{"n_layer": 16, "d_model": 256, "n_kv_head": 4, "norm": "layernorm", "norm_eps": 1e-06, "positions": "rope", "rope_base": 14600.0, "bias": "none", "parallel_block": true, "init_std_qkv": 0.0312, "optimizer": "muon_variant", "lr": 0.00799, "beta1": 0.95, "grad_clip": 1.0, "doc_mask": true}
Each number is 500 + 40 x the weight over its row's rms, rounded and kept within 0 to 999. Layers, rows and columns count from 0. Numbers have three digits each. The size before them is the row's rms in percent of the matrix's.

# layer 9 MLP up, 1536x256, rms 0.244, rows 644-752, columns 0-127
095:414455556525505476465542543488557529543494537531455518520515524517428535553518539426462453570556511503459574514520511536499460515550494449482493463440496517536558455439455458546515515467488508488510500455551465461505551546465469456485490462496565500471429465483482571533464484516461555467506548504539432517498528555549518447469562481505493505562508474483537458426574534458543429473476
098:444542557484538460499518505572492548535525531527483550481490438539471529464526477552521544512459500510517467491479449506493536513516495535601598613432501545446555508491486526480458497503513470559517473500529515496457495490501486462507467454470483451475472484494523482483503484492470517640492449531467556375535536463575472495515429487562475549431508507482499569535400503414497540480552
097:541449526447510509478438508485442575503452419511578455507452454526506522528385520525582486563506573527468457476459445443482482455528506572494467492478459542568470471488568512445490506571495487578541435481515503542525504494572512456455469472599503461446432484497477568501570444441527512506585483404487527532514519490527557495499485424477552449513494498546502509479489552454493528483514
104:474501482493516457504509481444527522525469517484433525512535509536504515490565511573473519445465448521521488478502465521537455448449482499467482477465489516404580527549443479516484514538446542530500472502458459543478492493453545580490431479541531513539535540457530503515504533508448520504502511464441529476485572487504518489424461510444512528527470411578534469556525537432515452522524
099:427531470475483399538460477506472461557544464445520433434450482458524517516462533474535546552465490557513545497495528553488506490503495469478478545507452509493474472497492506505529466466436469402453526462444497471548486483477466494393561492547531469561409529482539546390499539462458474471481435485517439506492570529490496517470472521553441473592453408498516499482452468549493525577491
108:478514611559552516500522444515574529580496506478462477419464428551501557555468484427490515468460505505495552546490508487499485478511436511547553515464519584448449535425490560493510478462467532461471440545422557493522423514489470524549522474522504534487506556431509533466552481450506562510456494492505469519521563495472452427450518570456548487545463505471528512494528470453568484504467
109:545425505497583475530515547431520527467490482502506438585530539492485533497436548505540487568466515523476465486389496477489430510486473507434488477466490545540492470495456547555507490430524534502583523498495570496473527496526584483483479504446485447497439516521552455550537481501489483464573477478524540526510585487484431525549540466480495504576414532475526479550478489522470481537497
100:477596528542432464478455599496491534514445542594489511520440506552500533519502491475513545443533566572505489542542533490428478549471502451502423436506503540492560481545489414494564502530481516481475514453524509513492508547445542486473514445510513532512489453511542465481504513560489456504519481441529496510401580497502546482516566516516502452477447472428523513496536512465474500443495
107:502486498525479493415537494455500432483525402509467498502585555413479506473529540489486513511487453521528517522513542446470516473526495531527558526534558458535493557462494485479546580558528429442479496511468533498499481494520411525608448429515486532566450421441479486552545503463478502540523474630501525483522528515463491531446472478513463443511525570536445504508492455500517516469562
095:521543508520491474495496421562502511487471502457543456455496528551477535534473470549517575488469541535494559447457505544549528457486530518481510506523433463441509540448434506578455483459569515511623468487453503472536420489516449499566512539544519484527461505482469525485506456534543533504474496552494533512566513477555544377495448507520544471476486440506459466540493535408575471530516
103:474568499447526460479525561402579489537527535491538430512491561502572509467481514499522501462500441554447548504536501491570488454515462512508584551557516493457460448497486520513498528476516574485471481450565491554456491534557541488520466483523514507478505470473480556493565573533496501447473470552462593506487533489443490511475427427505528404503427472491416444542468499496531461510418
100:473412485508563483492484548598525502487525525495497515496425504495557542501526565458496540573464511564466527478550563526487515533550428516534426527415549491476518473498473523553419483509525576540507558452528487489527518450414473447539505513421510488482521436517500480485448498484570448487556540502504526446535424441458510544560503448501453467414565527510494504552536459482478472522518
088:565501490580526450485490498510518536528420520587495476505522515471463521577444476463494534544454487493463500532460476526506467511450526469520489550487520507452457514464510473553491513495481496462513516488501455509492455562400516536447522476534547483495535442530519496511492466494453423456485521551473488491534555452452488472546538509525531489584520547457520530507583550430567433514440
091:529492487523538422455531461450502480495441523595434537462493498448539449516499474532454562449506511494512544520523553567492513478427540468585478527496487519546589486601581524475500499477499504592507540495463499516518419524495550560465506472517525476526543483520467487475481475521458483476565497480552473542495504483514540544491462541598543570498465458516485483488491463506502477472500
098:517562456499501491482497557483475477554531458518519548445459520519510469518456456471557543452535479514513501498460490499481469595482446455492508468483536519523513441549474554468538474532546496568512542549510529420440482555524444388511457448571494421506495524410521482484503487542545531519395476503436512410611402458482497525537478442523455528508491404486429476508504508511489474480498
111:487426447512448513573564502512411445550570468525475462554455526496553446451534521516514483441487451467598464482578504570501543490465541520503496481441528538539530506543548548497490434498514429451453519481552416515513590513541570448472485438511485517523516533554465546501516560490488513528469491553511516496524505433516538410556526462466452470474420422527460513581537458528556524527503
101:487453457504552542507524492507428516536476511508422544481556493495501480427442516518483511486520483534498551486466464459535491520462502453480458469508508624534432472472532473473440482491498526461555528440484420509492510491476496494523520480454474495440424518520458518548483535432468426443485487460531522521541450484482520547460462477513491490447466474493426538496511558428464482519462
100:509514535466492476489512433503483516524464507562452479465532556510520564469560546557464527509544460463511551500469490477531485500482484464517532534537486464473438477478487532523529584425542521490515499495506472446531470458435470507549553475471491588441495486495527546530526405489505546426472482488455504534514527472487493505567516419425441536551466531544521503457531455574479528540480
102:509474516528510472534524522410512505552435474462479518542535514598474399444523483550515489467467474492511466582515517573521546464518458517477454541460493511472575514492542506517498483551467483523500535506558504460598494527458433440462483518528480496536549434492482468449379461556513476516452493491475544427539484487510509441471501558527456514482491479396497578492507464516496479486387
088:505463564472477497540542525527536491488504424472526545490478466504589602492568513509490411427527435495516525542423520482530455491588535498562488490424532498523493464398522536463503497495480479495435528457502513507506427498473491458459530496504520469501585447491448513490447448602453446502498506542429478579479484505455529493538502554536560504484476478567469369466511499453518536498545
096:506489506433521519479517448457516544491509476513484503433492501507513483514520533542448512528506520486577476465467494483556461549442439560490567479475482520508464515504483424553518508453451515512443498515504578564518460490505541426439492524492530451465476417494563548524523502483482532453423432512506474459561450448468516471459525422531553516509452548491469450486465503546386484508501
100:448557592476458537572480553546509533447528498442472458514580505525469528441477498433456500473448440474564491535513563500524508458474522530589571527543469570499555500505542416485525567546465540465509434467465514442514477457464454474474424520479509486525533513521476512470577459488460474497484493539488523498521474530458442510541531395480509513472428458525439522506542461521547584554482
093:427451595559471571456527515516498470495429536528459564578538464537501532579521545539497453530483465442546536510425510537554443505491444540454456518579490504464482532511527481534493480470461439484524507494474554570562472513494462494481478482479505536533553520484489483496506525419496502448552504540503524517465543513468510534474568588492467496519475477526537496455497530489537474467515
102:508449518528501500528416496521482511462519487556529501486547429550531487455504498479481437489480518433560520517479440521563490500523496512503493496454556480476495540511459500525482476511493493523454523479458563501476460484577524401474514538482540485522548513484387475460508461586472572481511507517505510557473449520557486495482505539421510543446437550478471515552524493540465576420423
100:508504463529508565577470474478472497491483541458473588521537503499519477549512453515481450513529529478537484558537538474523473576568472529460426458593545493549512559525500435486479503545504453456467476528450491447486492427514454470495435482459548468471475482485517521622533480471500444522550510571477477536476477561466493491466483498485525498473549384460529571504592520454559506423479
108:492576496449521531510529576463501515507503495547503484481536510514476520473477573515537454549525474467504524550518486622473470476561490609415575561608498556452482483488517514552473513444460494497485449497435489518524435505463450490457541520522531449488530420500437520523448506511484550539500534478433453514560486487489449490500507504508531468467526546551491507520509526525418541506505
098:545512569509518534480587487433451473492427438508436510476572470467537476541526430460551547473468524474467419479439460501578547462531507518519477502541510463532563548566486467554536557466431439479572543456468527547513492509524427491445485565526561443536484459490497541531526419467453434534466510501424475493534528457598458526490537554453544515449585453476500491536549437581480582508519
098:539531462543475515568499453590553569429585464469519501477492419462446457473500517459566541523486495554450509495461471515491420516464475442430463604525582475477496528430463523462533491507453512493475546448490472514525494501465576462464506534503494498504472529479500526474478479477445497473545532472551495562508505585538482550444501571457506485548479514503480462518488483503495552462499
088:509463528446504489509454500450436467426561466511589518558509420474530559509456498465482505523481445563446453466484508493515559490548494501519434557505499488469510498517518491539507471486444433412578421542530502558479443468511437487548531496479461496517544491525511562557512529559524578538513519450435518525472507522469516518514590486472412542452502552452563469511515414478493428444524
094:498562493423494502575455488509427451572553479459479501583507496546500450486521514513482524436521498598511544491478482481499467652512479459466509549490496555522515439519488541491487424462464463484494431529515583483424536509438476415490501549452451447512500462507533497513445460432469517514499520479478511473465504469458552409477556517462556503501539541467510451537458485541552470508494
102:484524495553497473473458533508537554512540460434503526448486528566527537429488541467491443599519511459483539573501514489599422482492416548496567526538527525502535515479454416521514505521441507583466488524492523451543501491487453461420499467469473595485517534541529503517490481504453554484526570489562469481493399587568485491490539479501455504563500567481543517491585553469494512443468
095:430487478461500507501547547524449555384539504483499464453562507495573490526512476457460551565568465427446447451530484547533482470457530549563505521562472509453492500478469568506516457512434507502575443508478479439512435492499517566460472487490539526508575535513531521578543472531490411563485485504543502511523431541478503449447498458527529445474474430465422510469503506477554496511537
106:557520545495426480529478541427476513437482415453539558518531532474497494524540480488525586524480488530523494433523497561533498539508397458503512490547532484400479517529552513545549454443526448525561486488479508472559509460430455509571523542477536517541470504482488465477454484464463480510580495538503474452460477499462476437464483525431437522479449487489491439466531459480532520382485
096:541432421470517495509515509447512455516500458571434509401575517461478489493433463499437540455455501547442464471444478525449556509471469530515546470505458508494510471456526505519485502545493485425544408566534567443508492443533558534528537435582501437436496527478506482503543535455474495488482466486465523462562467529553517541494493531528491533466443487561483540566569429407445476550513
097:548506547492531403525572544450550559550459500536506543473504520518423488581422476484568447477526477522509457464476477420427580552468463506539409535443460509530517486471523448530497524555447553487508583472575501435433543506444473503457516500484483490493456454533540478556506519528595557521533485565509465511472487446492460496483529561488499525552452517473499499510513483501408511497479
095:519515473532494527406468513413578431497553609469502494478498453522488496532517512513479496478534502495480509548526519505423507551504502441471572476539515482487467559497512535497530509504477588480460588502471450601496490459549515482525425407585427450543522484476523486542518507460513560551465614465505554458420579539500469485553570469453459454513529547522500490507535516499508503564495
096:468472457492452478426490461511527502475531442507484477455502483543484501557412515501474470510493486538587419479447449525441529559549519524553483467528527485547522503451448522451491545447539470543592531520553530534554520476469529417506523504457420454497495515521518469443484502517509491486562543514562483432539475551595496515575581481474440529493557470470528466494525426422487450474457
099:510514462465476488474517576514519480466547523483446529528525486460477501465521568519471457487478504535508533511505504461523487456469555442549448469551522603505468560441488469598507472522579450476499518528453521468544435448508516413569511426472549502507522535523508540489465428438506514518554521476509490537465528567559465533446573494593482422476495506532482418479480512474484536557507
096:513486513551569570540442493461500480555451547549468562550540549588571505512524520521474542440477492509470451536544498610544560507503476507470525412521516421525533506413491472612495479517550535538454523481506465505519515527537498543380483521481553513499523521573531502541538496484484560491504480509529505474446478462437514455502502461545503484537514492506450473453521544481470493476496
102:540519508443558443544554459480483563486592485512502522500501512507479495483477418537409464486491502479573538486502570551453518490460520558531534500475480550484564469521437492517424463469472477496483596547570506622493434473475557506495511489467499471538552522533464516416507528572495483512451473479535433500495500513494483513468482542499570497486440555418442524475491501497514459549502
105:528436456502472487459487512472482519501404474493500544475515610560563501532501508616456478465527482553520521508458436491552486532514513491546508469527545471568419582552453517398472468472479504503490526483502454475479498531462505462522460477497506470450479472492527539496554435566519482487469475502501545546421504514464448569510504456502504533525483427406456460422516500490544525523544
106:522497499510529590464497429464508477508363532448503521438518558521537512567495483587498486467481477506505507490504515455506459499502450470461524461511515516453467500481453516490452536499505560446509520497455423566500520479392560525419504471545482455569500475444487542470471514562515496462543502464476534444476448422504435504530475483438525511508574588506518467488521487538561421461410
092:473457463512495528435459493516548491503491592517545553433501507557505491488549473510524584463538435505481511518477479451510431533447478460504572529443455455559451485490463514446524465555455512480530551521428457524539524463463482527568421592533487545521467519496564443540535520518542478509558543515546543484479611513479413506531512504476445525483464572462444458512481444452495451528570
095:514499509516594538509454477512473555573522503474558545513515497471527534503447490538472439448468523521399460496436542376502429517554480573491500538498568509481562425498479525542481475432502567532435563487511559519523524544543538511489490518554488530486475406530517531473480426529525562459505445496504530435461499488509541469426531558547535510474449581531461516511499517506477387493449
098:545488474505497448578572434523468543504492402420460489488380540518494482465476610577417486434525494527523462513518497549518522556516470514498473444507501542488498495500504542517509527520439556562447510509515494484508517445470539554467562412578561479476485517466463542499555483544528543522517521515497479463474495474482452519483509501506418503520442488439460452470469446553502554537534
101:435478489403517517486471522515568479534536513504503531493462469553472496493563535581468508494485556548477489489423418553525470508417611524504565515511505524549545497505553471588572534480461535488476491509532493505485476508468588538498532476503476536486499473506548504511487426418452469469452527477474509538441522526514506495512489495503469493427545518590407469495550481464497458455498
097:508488441537567558471492504527530447504468537501485498450446445536549500418512491488476519530569536526598586479477533521537448509485504546521443423503504548526518534496498478483504453514463446499482548542471476499527506539475535509521477509521492522526495489494545453526502519580483524492470477510494513458394541594457476468569413431518438475445440484416421528540549465478484409506527
086:479443528551469468577502420510560567494553514485438459529470486433473488423457542493512480467546515532433516510557558511566516539523498505543532483557426465453527527488568489575638506494446482442515501548404526439475496472466460466567516511466476434523441478476503451514555521511486506425524510501491478478523474429571529431539487505495508466519492467492496476520521587583476539476455
098:554524434534504468446586528418478508460524490489491570617431456499489517501434484506461480509533505509558520485470490521512545505547483576496433502490450535476467476491467496475484562508484503486495522550582516451552478485499512510547511450472536503490474399545476538518557440492490459500514553539467493405512494551580491413510561418476509493533535445512405468450502452541480528480477
109:529440486495486508458420470446475515470499524535530569463460559564461512477514464416426435477517522539546471527480548530467451396496562415503473466505526564489495491510483499531477489526567536503452475527563409474490505527511465479529531538564511456488442470472563475476541571513524516508395483499548479484509576491511499468522475512443521511529547536545483549474481546551507475491506
093:465444508434496504502454529519469482556528426531475536470531507501457556494540517541533506474489435464520478502520447526520484488540533530430528459531477481522503510474631544563466497439447537422505441450557476507483561458483514491426491585481528464534460502551561500498506485500534553466491445505517532485548494496442384470468513513508493544549514489498492464455486492549466473465463
096:526495556497460516476484487436472553604491541473519539539488490514494549494409496465475565488514484529550535469528481547413509489469458471532463515475510479522344529612489443451511498428443495526484503492461520479426452541472513546535477424523513490458489499529497492468478554511468487561511516541526548480555477515449498509466539521513504504505521534567478502440602525458544482575513
092:513478392548499509499506465491520537505497474516423524578486465531507497531475457507439511493552561456515471534541570504529465507541515562524460513519493461515530422455425468452537458542502511527543553497481537509556437457511560501449575556491441506461487486557516507544568495549460615522455580524524470457515471398431577477494514472509614451566495486500496528531520519479464474431522
097:506471512499569478579483479501486435497549481546410429454535496529457488512535455553385553520487498632543550437480477501518413507548515508513530504522545445443431456456479526531474515471536522506565510526511519484470495532461558479514509515542501499557493483536596497505532463446491491465458428450498455472527478434477508565515518460458476491448470513492415520420410605486476513504564
103:462588536462465423540484468479466470535482520469421519483507585436533481518482461559472513482432577421568438552572565554466542481508447476500494571462488530469498525519514453498500523506558556576479531537513560483506530468454504514517492512444478482566524508455455542502476546493547484515444426518464437513543460431521481502415546557535511426471522439564518476594466490483510442467484
103:489495505493525566600516520492490495546493496490505495464462488503523550507559537483519513464496522531560463451517549554503484483434522430406481502486531590474493518492496551517495501505591560511518482464482530458498450521410470495479468543529524563466480455422559506443530437486481478481473499467459550487550514481547491519485504464496486565501542385466435507476514545520511438460522
103:509535524560503569514536530479527484457452542532510499440522532540508460516508461483505437466535560481489479489436519447497485505490474524512535436528565453546511509384488502487511496444474460553526529526437396537534428466486558466571524440487549444492503570516575481443528438486448479480530526519481512419442571540434472514482508465499515464543455457455533522502555432591511537485471
103:423528456534543570511497500556484483531533536521487510512571507521527525569499490445458555514494431405537575533501485566488460521449527507521460446564479519446521526506569516476516464524477514475478396528472462474525471503541385426495512470433493540521457533503447459464447546505533462520503435497490515495507537512480536471520492428473520525541497517512440471549543493472480499367509
100:558492473470494517431506519502474475525563524452485503482471508555439440472524481444513478526487464456510469487550480525480488431488571536479491561593534458506502524500521487500431504385467585463540440432537502546504473553496588531427435411533499531519523453544512483481447481539568506456442511485515468478452445514462514532559541569480536449535509480523497476422521511544526479453486
090:511537520442552510523500561467540501557480481509513518473563413579508531497530510546502606462466528511502471466436486481464526492494482496512501520507520485510588479525459506488495497536487503499563471517485559540558511466499516548490502488430544452486531458552500449468540469573533479501494510499437523478539478528520524385457433474525402534539520515577482420520425544466458467498591
095:519508490475420590482491560433436511508490477510484508557516521549454528436500458545518525456504524563461505484518478427492595546497509503479576462492506490509526507500529468456555509449484531475476510471473505530381536575471469477494503541539559481514543484463470484422544436531460479485460444561617493542524519519459549579466491554507577543509472472524488534477548498576567483484510
100:513505532445464516509495500530525460480507464519423487505520539503545476537465555515508503488554480532482451477552424494575562532499499473491498565492501482586448405551536456434488487542542530457545517425512518430575522490521473473512503482541495510460457468486516535492540517514581481506587491506471517464478551468429541516549444452508491457458477415497519525464531412509458505538493
101:443496327484509474460551500511546432545532485547478493508550497539516515504461439457475495498528551401442528553507524445530529514517505566463508586510517500523563513482510560465497512510527488504537516500472543479512491532524503538494490533585466542493449442491489537544537476469439509495553468501463445525526470537439546501482471543454422544499492513476546532487467562493474467488455
100:454497505481450509449506492481513496478507414534511499424520503474568514503470517539419518458470453551443542572455581544537497506528472515518498548481526534508531531564587452586473445472532488458521475585499494502565522546535479511530504519518456502510541504510472461477558481454440467502499523473512440572578498488432450485496510519504491497520517486462475522593494464515426507512446
103:530562497431466537461490538543526492533554545461467532533493430540556518507452471537520562594525476471434483549522520544561474514473450521491485487475473517563422499470499569523402525442489533424503534469529527467470521522418567494448482503552496506497563476491483460478473527522470530427535506500485466541444544434469552516539495531566445512503472501511558471510503547548466477471462
099:468528577512493567495443537464409441513560520503491518464436546480516468564531569478471506516513477464500516491504504496466496550479492483507554448417509487530528534571586506508500442512448439491550504533471453514434566584437504518495567470542547491548484522441566452526499557460586509433431492412530544475454508512553457459488494538510558485486496520567495408511554468465540605493442
099:509538454509490547481429519472531444516533476489560521463512503398559475464486496444520506502497507465508512479559453478516510509564507545439446556487545433530489538471427476487487473486540509491488538497539513474459533506592458447462499560474519517494494466459557444544490525541557543494472538564532536536484484537488507486513499495525443476448452509487499568529461449519493592482471
101:503462520552535564521492520525550522544503449522534551512446497498508548589497443504459489479503456501528520458481512579502509446594483515517457442508529458413487505532440484595451503474481465472526479493537488550479530495480494505493503493479485557485494550440479440457465443498495577528432505501391500459446547455483517492572442518462514533500371503505478519471489543462427462515527
094:559452552601512499514450463468498445458453497487476567505509473566568544474436485544553535446456537454419518541555493394498595546479491442529476499525529483490475473474515405467506441484571469440490452501524472484490537512493409511435470452455501493547468480436495516520590445499531484474498474507534501540508502433436541498580490514423478575510521530505498541545432561475477479471565
096:524491473510569488484446493555528466529501569549507501489515460552515499502426480485507461476527559576403483481481458540523527536471579467523457465484489508478462516445487474471576492417536517495546457520523526498500484527528514482551512559487552516540463531462471502574618441482472487493428448464484508456548470479494467404557546446476620578487505479396483507523530586482480564458520
103:525511487519474479473504516519466424438498460522460511526404522601483513478434469465413566517549476550543456469437525494518537482458514549518480496555501521406530465503524520495522509522455544459545442520509475523501451464535504484487477461536518452534541571462483520468465503526566414515552437521548453513484552475538448449477507474496546464520546544546422491614541521554509475417522
101:547523498495553493475507502459533542467509552500488559529469462450552518475486527510464484544528602486451528475490453515470507508482460486595499474468536513560492511533474572574528458542523556491496470544482536527448521471530472435505445548444459493486492489432489462452592513488469509499450442524531419445469526511488524505520455473494477489547475465484467517547479459443545440522479
108:558537567468479484490478482496478547414568388519489568543490434475508481489442460511487486514503499523442513510418571544481613445526523459493516512517504483493540467555502500496535528457505477490487511490462534485510463520545502499539551471536513537470496512486461529528512480518481528453448526478499457476457451411535536516504568484441507560550442454468499548537466501539486425539456
098:562504542520478473498514459535602482486443431469564487429456482546466554505446505465519485547405478532520473492469497589408534502541550578537491456467563513527449495475519513488527513451471534466493417483502476468461463556483478461505514531536464468457597466442460478509514473504536527488504547546423486459517464474482469483445438517521548495511462420486516489481511476531516477464602
102:528487520517530528533478549474533474551443525523536500483524517464513536482548540462470437502498489509531560521519530501478448522523507466472479429503491510503538526494517550444400457501568473497523461580516544433460499462502535530507448490520521437477430399520465559534457469629564564470533473593555518415577457501497494533567520510499403537480477455506523437455517499494444469463421
095:511481480507565434426509486478505467530500501501445538481469483476542564527437517525543514476474502540485525591557535476494494525531546506473466500479454507447497512489460516538522505483514492471487404477509496489497496553536530484533555585417548539551541569494483517577452455412505503465458452442490527507566558483482521489503546447503548557527494491471466460576511529492546517559423
097:539481420436500507495497510456485488557448504458486483510513448493494479493416491507514477506512448470443483548506558489570486493500574539462426525560473529510458477436520491521537473499483456501501466530493507422504509517500405500486485591549497505501547499463417497525486448461516465510481461526539504465438506494463482496463513534513575479496462514525515507508518564549424501442474
103:545425511583475549485438530516485570555496502555458507552492453499554506552525492536526516488538452474509464463470477564474410522476410460459529401485520554474508469425474540536513548496474535463520525532474406533439580531436497511489490555458426477465478504507491537456431498565544360453465499414482438527510536539486453520493507529509481546470483433518540491507488565472534556505480
098:530506454468523558504465506486483510463437460526484507558604509574575540509486531469503525490528512512526479478537436479593472490595505509545544512517469450437534484498510497529488452505514530526512435494492489529512550504435478453515490454491408574478453515531491440494504454515487484511512558484518547535529493545445489468456533497465477418511408487550500470463544479461493556533497
106:479477537547457556436578495453544493490515402461499463537526469498541538491567464514438464493513498453522548509506471477494469543525508498519571552558503464529557570486448521530442578464546506613517473567531567487471533535543395484516478520518495527551483473455431529571470471564508498442526506530498527401493522504522502530442502521518531485485491534415504489561515444546504500478472
109:507498482501461496471496467590408476463478489563475555528428512577511493543508411506492572517501467495512529481462489501552484514455468534432505448556585509500492505528476561490507439480519486468489429480536539482564523505512518474559521446527470529503478537571487501500411482480432549556406504532457420595508409504534535464523526525519463526536487406434478542543488413509492500500439
098:457518475561465501470553561496515456560531566519529561552447475494522516475477516498515479533492482505423508487471466449521483507496478513520522467551484441496543499532478502498528451559493489521531492502478566496570521461480579546553445515585482433539559487417431485458563494516499545515521567520561465445415468447487540540509485429489548481478579432555464531514496399524482546461490
094:492505415460519479534520559500448532476486528519453469472493532457458499417526431522444581381551510539514475481555516620534462533480484498522460509433526472440529531551520546468487544440429524569506589573511543499489541498451518466467527478468532482516446496536511532488510453506498547517466510446511493423458413533491438465505512497549519478502558514546487467487469485546442501481541
102:577565535457510545485479520503538491404460513545510440450539510515552488456469482494488573434504518509520397521517493535589496468478418483563526493467513439503489520485491536546463511475500504533454437475493437541499507553465425523549451543410559556552532510495461440490501471486490453511515545489512517546543517443528559413496431506492538563554476507537499466490608553533425470448521
100:460536511530447555475447565480506415560480497526511542493535478667511530505496497501552538492496497485539493470506452514551553468463528500524510502477571508417491510526494541458455444524486458422448430519506506453504579436529417510502452472541473558493411534473476439525502484497542530425485485454603511470437537440497397502474498600493526495560549495457523472541484540472448449471495
104:552474482475487446480444508508477463449636560528501486424534505421422497503480481509500451458503443566446547488546512525501447458439497468554519516558493476572477491558628483547500518553569510583568420432538533550456480474480474499525444540450458482497494468472481476500522432564536460447489442544433448462478578453538532536535483506460431447520476555492502522520506514510487497459536
095:567499463526448516540533529402523503472462526496451502487555494525485428465490545571462470496481466508433506479422470509531501475430470546498513542433532511563446539572548455439493509514586362452530470488495501458455459524477539454495461448442578564490476511506458520483469585542514519450575434503476529545551437476390493504531526531467421538542500470505442576530509453485466502463494
102:485565456486542504536446428500501413555531496479477480515521511562478466561424487473475551478495441572514415490478487488513507522457475491471507490474474522542483563508559469503467485514446544450499501459494454508481492521525554469444462532476433461571487408457486506471518518426486471479529540515482540492481575424478510478613513522467500492509562509516460507513511421486459510478508
098:518570562538510557549473513590456554471471526471445466473453441521631534467527493521407508536483465511545525556473522469420506522461449466573494474500518536569460406488554434502470447510466493503516513440484447539492473407433508503514538455530546530464478473443502497518483525492499590480515504515522524498466492463503532484508527523524528553514513399505543548518524512499547441539475
100:498516514495476555524503463487531484478480451489547552496507538481493481555472540459515483480568459582535497515509541527478507548507528516550552502522442466466528513461543538550524489499432518523463527430438520547532483545583467537497508525580519433500419489571536526549449512477489531554463498564539478503436523469484480499476442479446533488423519551487476420508444562513451485411538
098:474510422566486564519524483441558521428480507542518469507508518457496434455472539526504432541531572513535489510533512449541452508588529488480495534534461499531436559478509545478492560467508471503467485514451540526447430442518546453546455474482487565551472498421480488513501482483496493517474581490510538456494497493494502457537474528567543509490448428549558521549457450480480510486501
090:466463414507475478499493505506516426513532480418525471523546496525498551489457443549538487465476464472463481459448417553574460472561488474469508407468527503577557550473458506492475506523527534489494537474517461450515452483604534495451507468500479452475493461472485505502552512515490477546472468471465563473484576510442452487633509448505493530511425467429488504539542428505480513535435
098:518531472493456470517541497567575500423558437518533501548512510449539502522498465495503476520565517505508436525540489527457472514587462516497528484477545518489433462555567435478467525576463497518430537487517531560499494511450433531522531571517533452521451436390519558430520414509488524475509498481544533488412547553466485503459513484487493558520503530491497535481506512487478504487489
111:557538511490524442505459538491430479567469485502481522497473558569509470474508509482473559490489570468419488493466597550523462499516491519507528525468524506505452510505484513400497545465449463529501475495488387525549485512531546571480547573596567557548514461456486502458415565484427473514499504495511493522463529572456519511522547454497531510490421512520531536516551451492580499483483
099:496470578506486450478484495536524494509505489527491546501490506521492506518522459567483544429524530560573404504510500511381469430557466450411489463553553537501534598560519466509473503442552564479501528456480426491495421486511478574530528490492482459480531528463530542496464518471495519452459508526539479517480457471541428439517565454525473495476488525556488517536485461511443435516468
096:512462552488505546530445469525504529502489484541491469518471462477600496441450469625487452493479464563566482474474475472463505482481488507500537466494558576483466466488444508469519547465473510448439528474521491425484479478528512484509558434480492501533455472496477458514509462512600470507554546556446547481550558502451495424572493501525449558469484516486531520490551558539486502529469
093:483482560515524576423430429477486501547492461554453561510488464573497493569487477490561556533497542589496500537545482482509497474464433519525526586536507496475468511502525503493567495504485537531504438484505478453483473518469502531532505476462443520521488543505535518489546525476482508428498584533463468491534464483488462503530478503563483512509502468617486488521548521501513574418548
095:549418542493470420477509524502488462482512495473470544471476507524505530406511528504481545497494480513399480450411494543545531453549480537534523519588511484504416514497536505478487526539524495532549516537493514460547515480471492487459498535609580446533514515494507512504502481493491508491486416557572532497481491542521527588485478516568496442499497502481513465516485463527555459565503
096:618462551500492442477516531489498528496533542526493558392552501514566487490506495485552444522488511503537480531498527514470508496579452492538437495498484520509479488439564534499492554482467480482436486494531499489485507490447519561554556471467414491497545495482514441525465471440529534528531450452467461529357556517566557416546543531544525515487518517523492456482422497491562499475508
102:512459516397515503458480491517482469500493461492458432444501454441549504465471492542457496440589518579517527486435508432568397489463480572527516501553437511469457490457493489504518501580535536438488516496574485521493514421418538532511503567489550562490521547475454500468421467463498528532459502564494454523497490531403614496516493481455524429478484497497519468513503498483472485510499
095:497457532597528428439464500489490480512528536543460549489479504508503541470562524448454473531457461478408454405498530546516539443444513475516517495517571494522407522476495498434478458515417495446549516512489495539492507493471398494550439426537543505606568576537512563544493507497486514512548485475436499557449522525503617457514503422569487485503527525535521483510553438489538556482439
095:517491472529614518470568472439490463528543433502458520435517437462517528483522514457443492409473484520464473543455523536505633462496554480557558540475547497493501545478497559447464466497531502527462524570474454439482492540467502524538460570421467519454439518491569533479507477458517522498543512499459486476482574491485485514503491499532475458456538526477460477546449514522540482455489
100:463431513497490414520461520495518492445573466445493536514474514513505512509495441473447529482461521460491540485461464499517467546538442533457603523546481481544496500468422557511498490551456453547509528482477507444460548433507524551505472521563501472585486451539521517489508400493484450454467521554413525511563495448468482469450512552431587468475511537480546436455539542487537486534470
093:557527405542400533575476565516502537502502464547499484477472512508584474526519435478451544473534450522463501505465498565509449473459524484506454457544468484540534503532482501517536518473539470487424530484467545437465480502494503421482446500528461588394479561472461562494478515471488539546473481511444566467567515574494515472504454515456504537507483538451476520551494503518570519475501
098:527503438575527563475483503476483494541481471546403520494548462467457538438520589415533451565421512547417504502533464423529547494430509496564538494492499518515455565435499585453538542485505458496509478467538475453500472525478466545539449554498499586488464566499478484470502527451515415521464489507592477501471536482495470521445462522529517538454537504515472518542505503476543480490421
109:451476463446528529511573495491562517485433428544474480540425509564522536498481497429457478504542464489465540493426460466569521465477573513542534500461512538437470453537499521527407486488516554533503471487503497453505466463540469452500581510544492504539511460482513462494519566504479498496506556497540524578402485496492421408452489503516501560458468490551500482464547547492516547467492
101:478530451500555457494494513455543517508568512496479517506506468517543520462456472514466573482464636451536441458387543487515478507492507553461525467535596520517491490530609500531440422473494438505540517526509484518485540494447464521501590537585516490482467581431466544461541490439517545501460490425464475477461470447547516495515485455544494541432502475475528438512506541482466456424469
095:519473555486551516490508556445472513446525477494426461536536546543500520531457560465507475488476465510488466558434401461489549499492484551463474462459491535509584506597518529517463448491561526510525546396500489454502481478469469603465503466478487584519495472492453499489495460493532449504477514458520511519539520499554529437624457485487546576439553468560501454534523437505501545481540
101:510501506534521484530552524519520512583504544443436461447480496485494532489557489492542558507584458530449426454482533519490582468448479493509558438471520624475511545519503502559524415415502496489551475523603528413500496466510475526465564425462491443469502512495507474505468468496502418518524502534527540524434521500525557514442558573526518466451550518460512515530501488477587563484551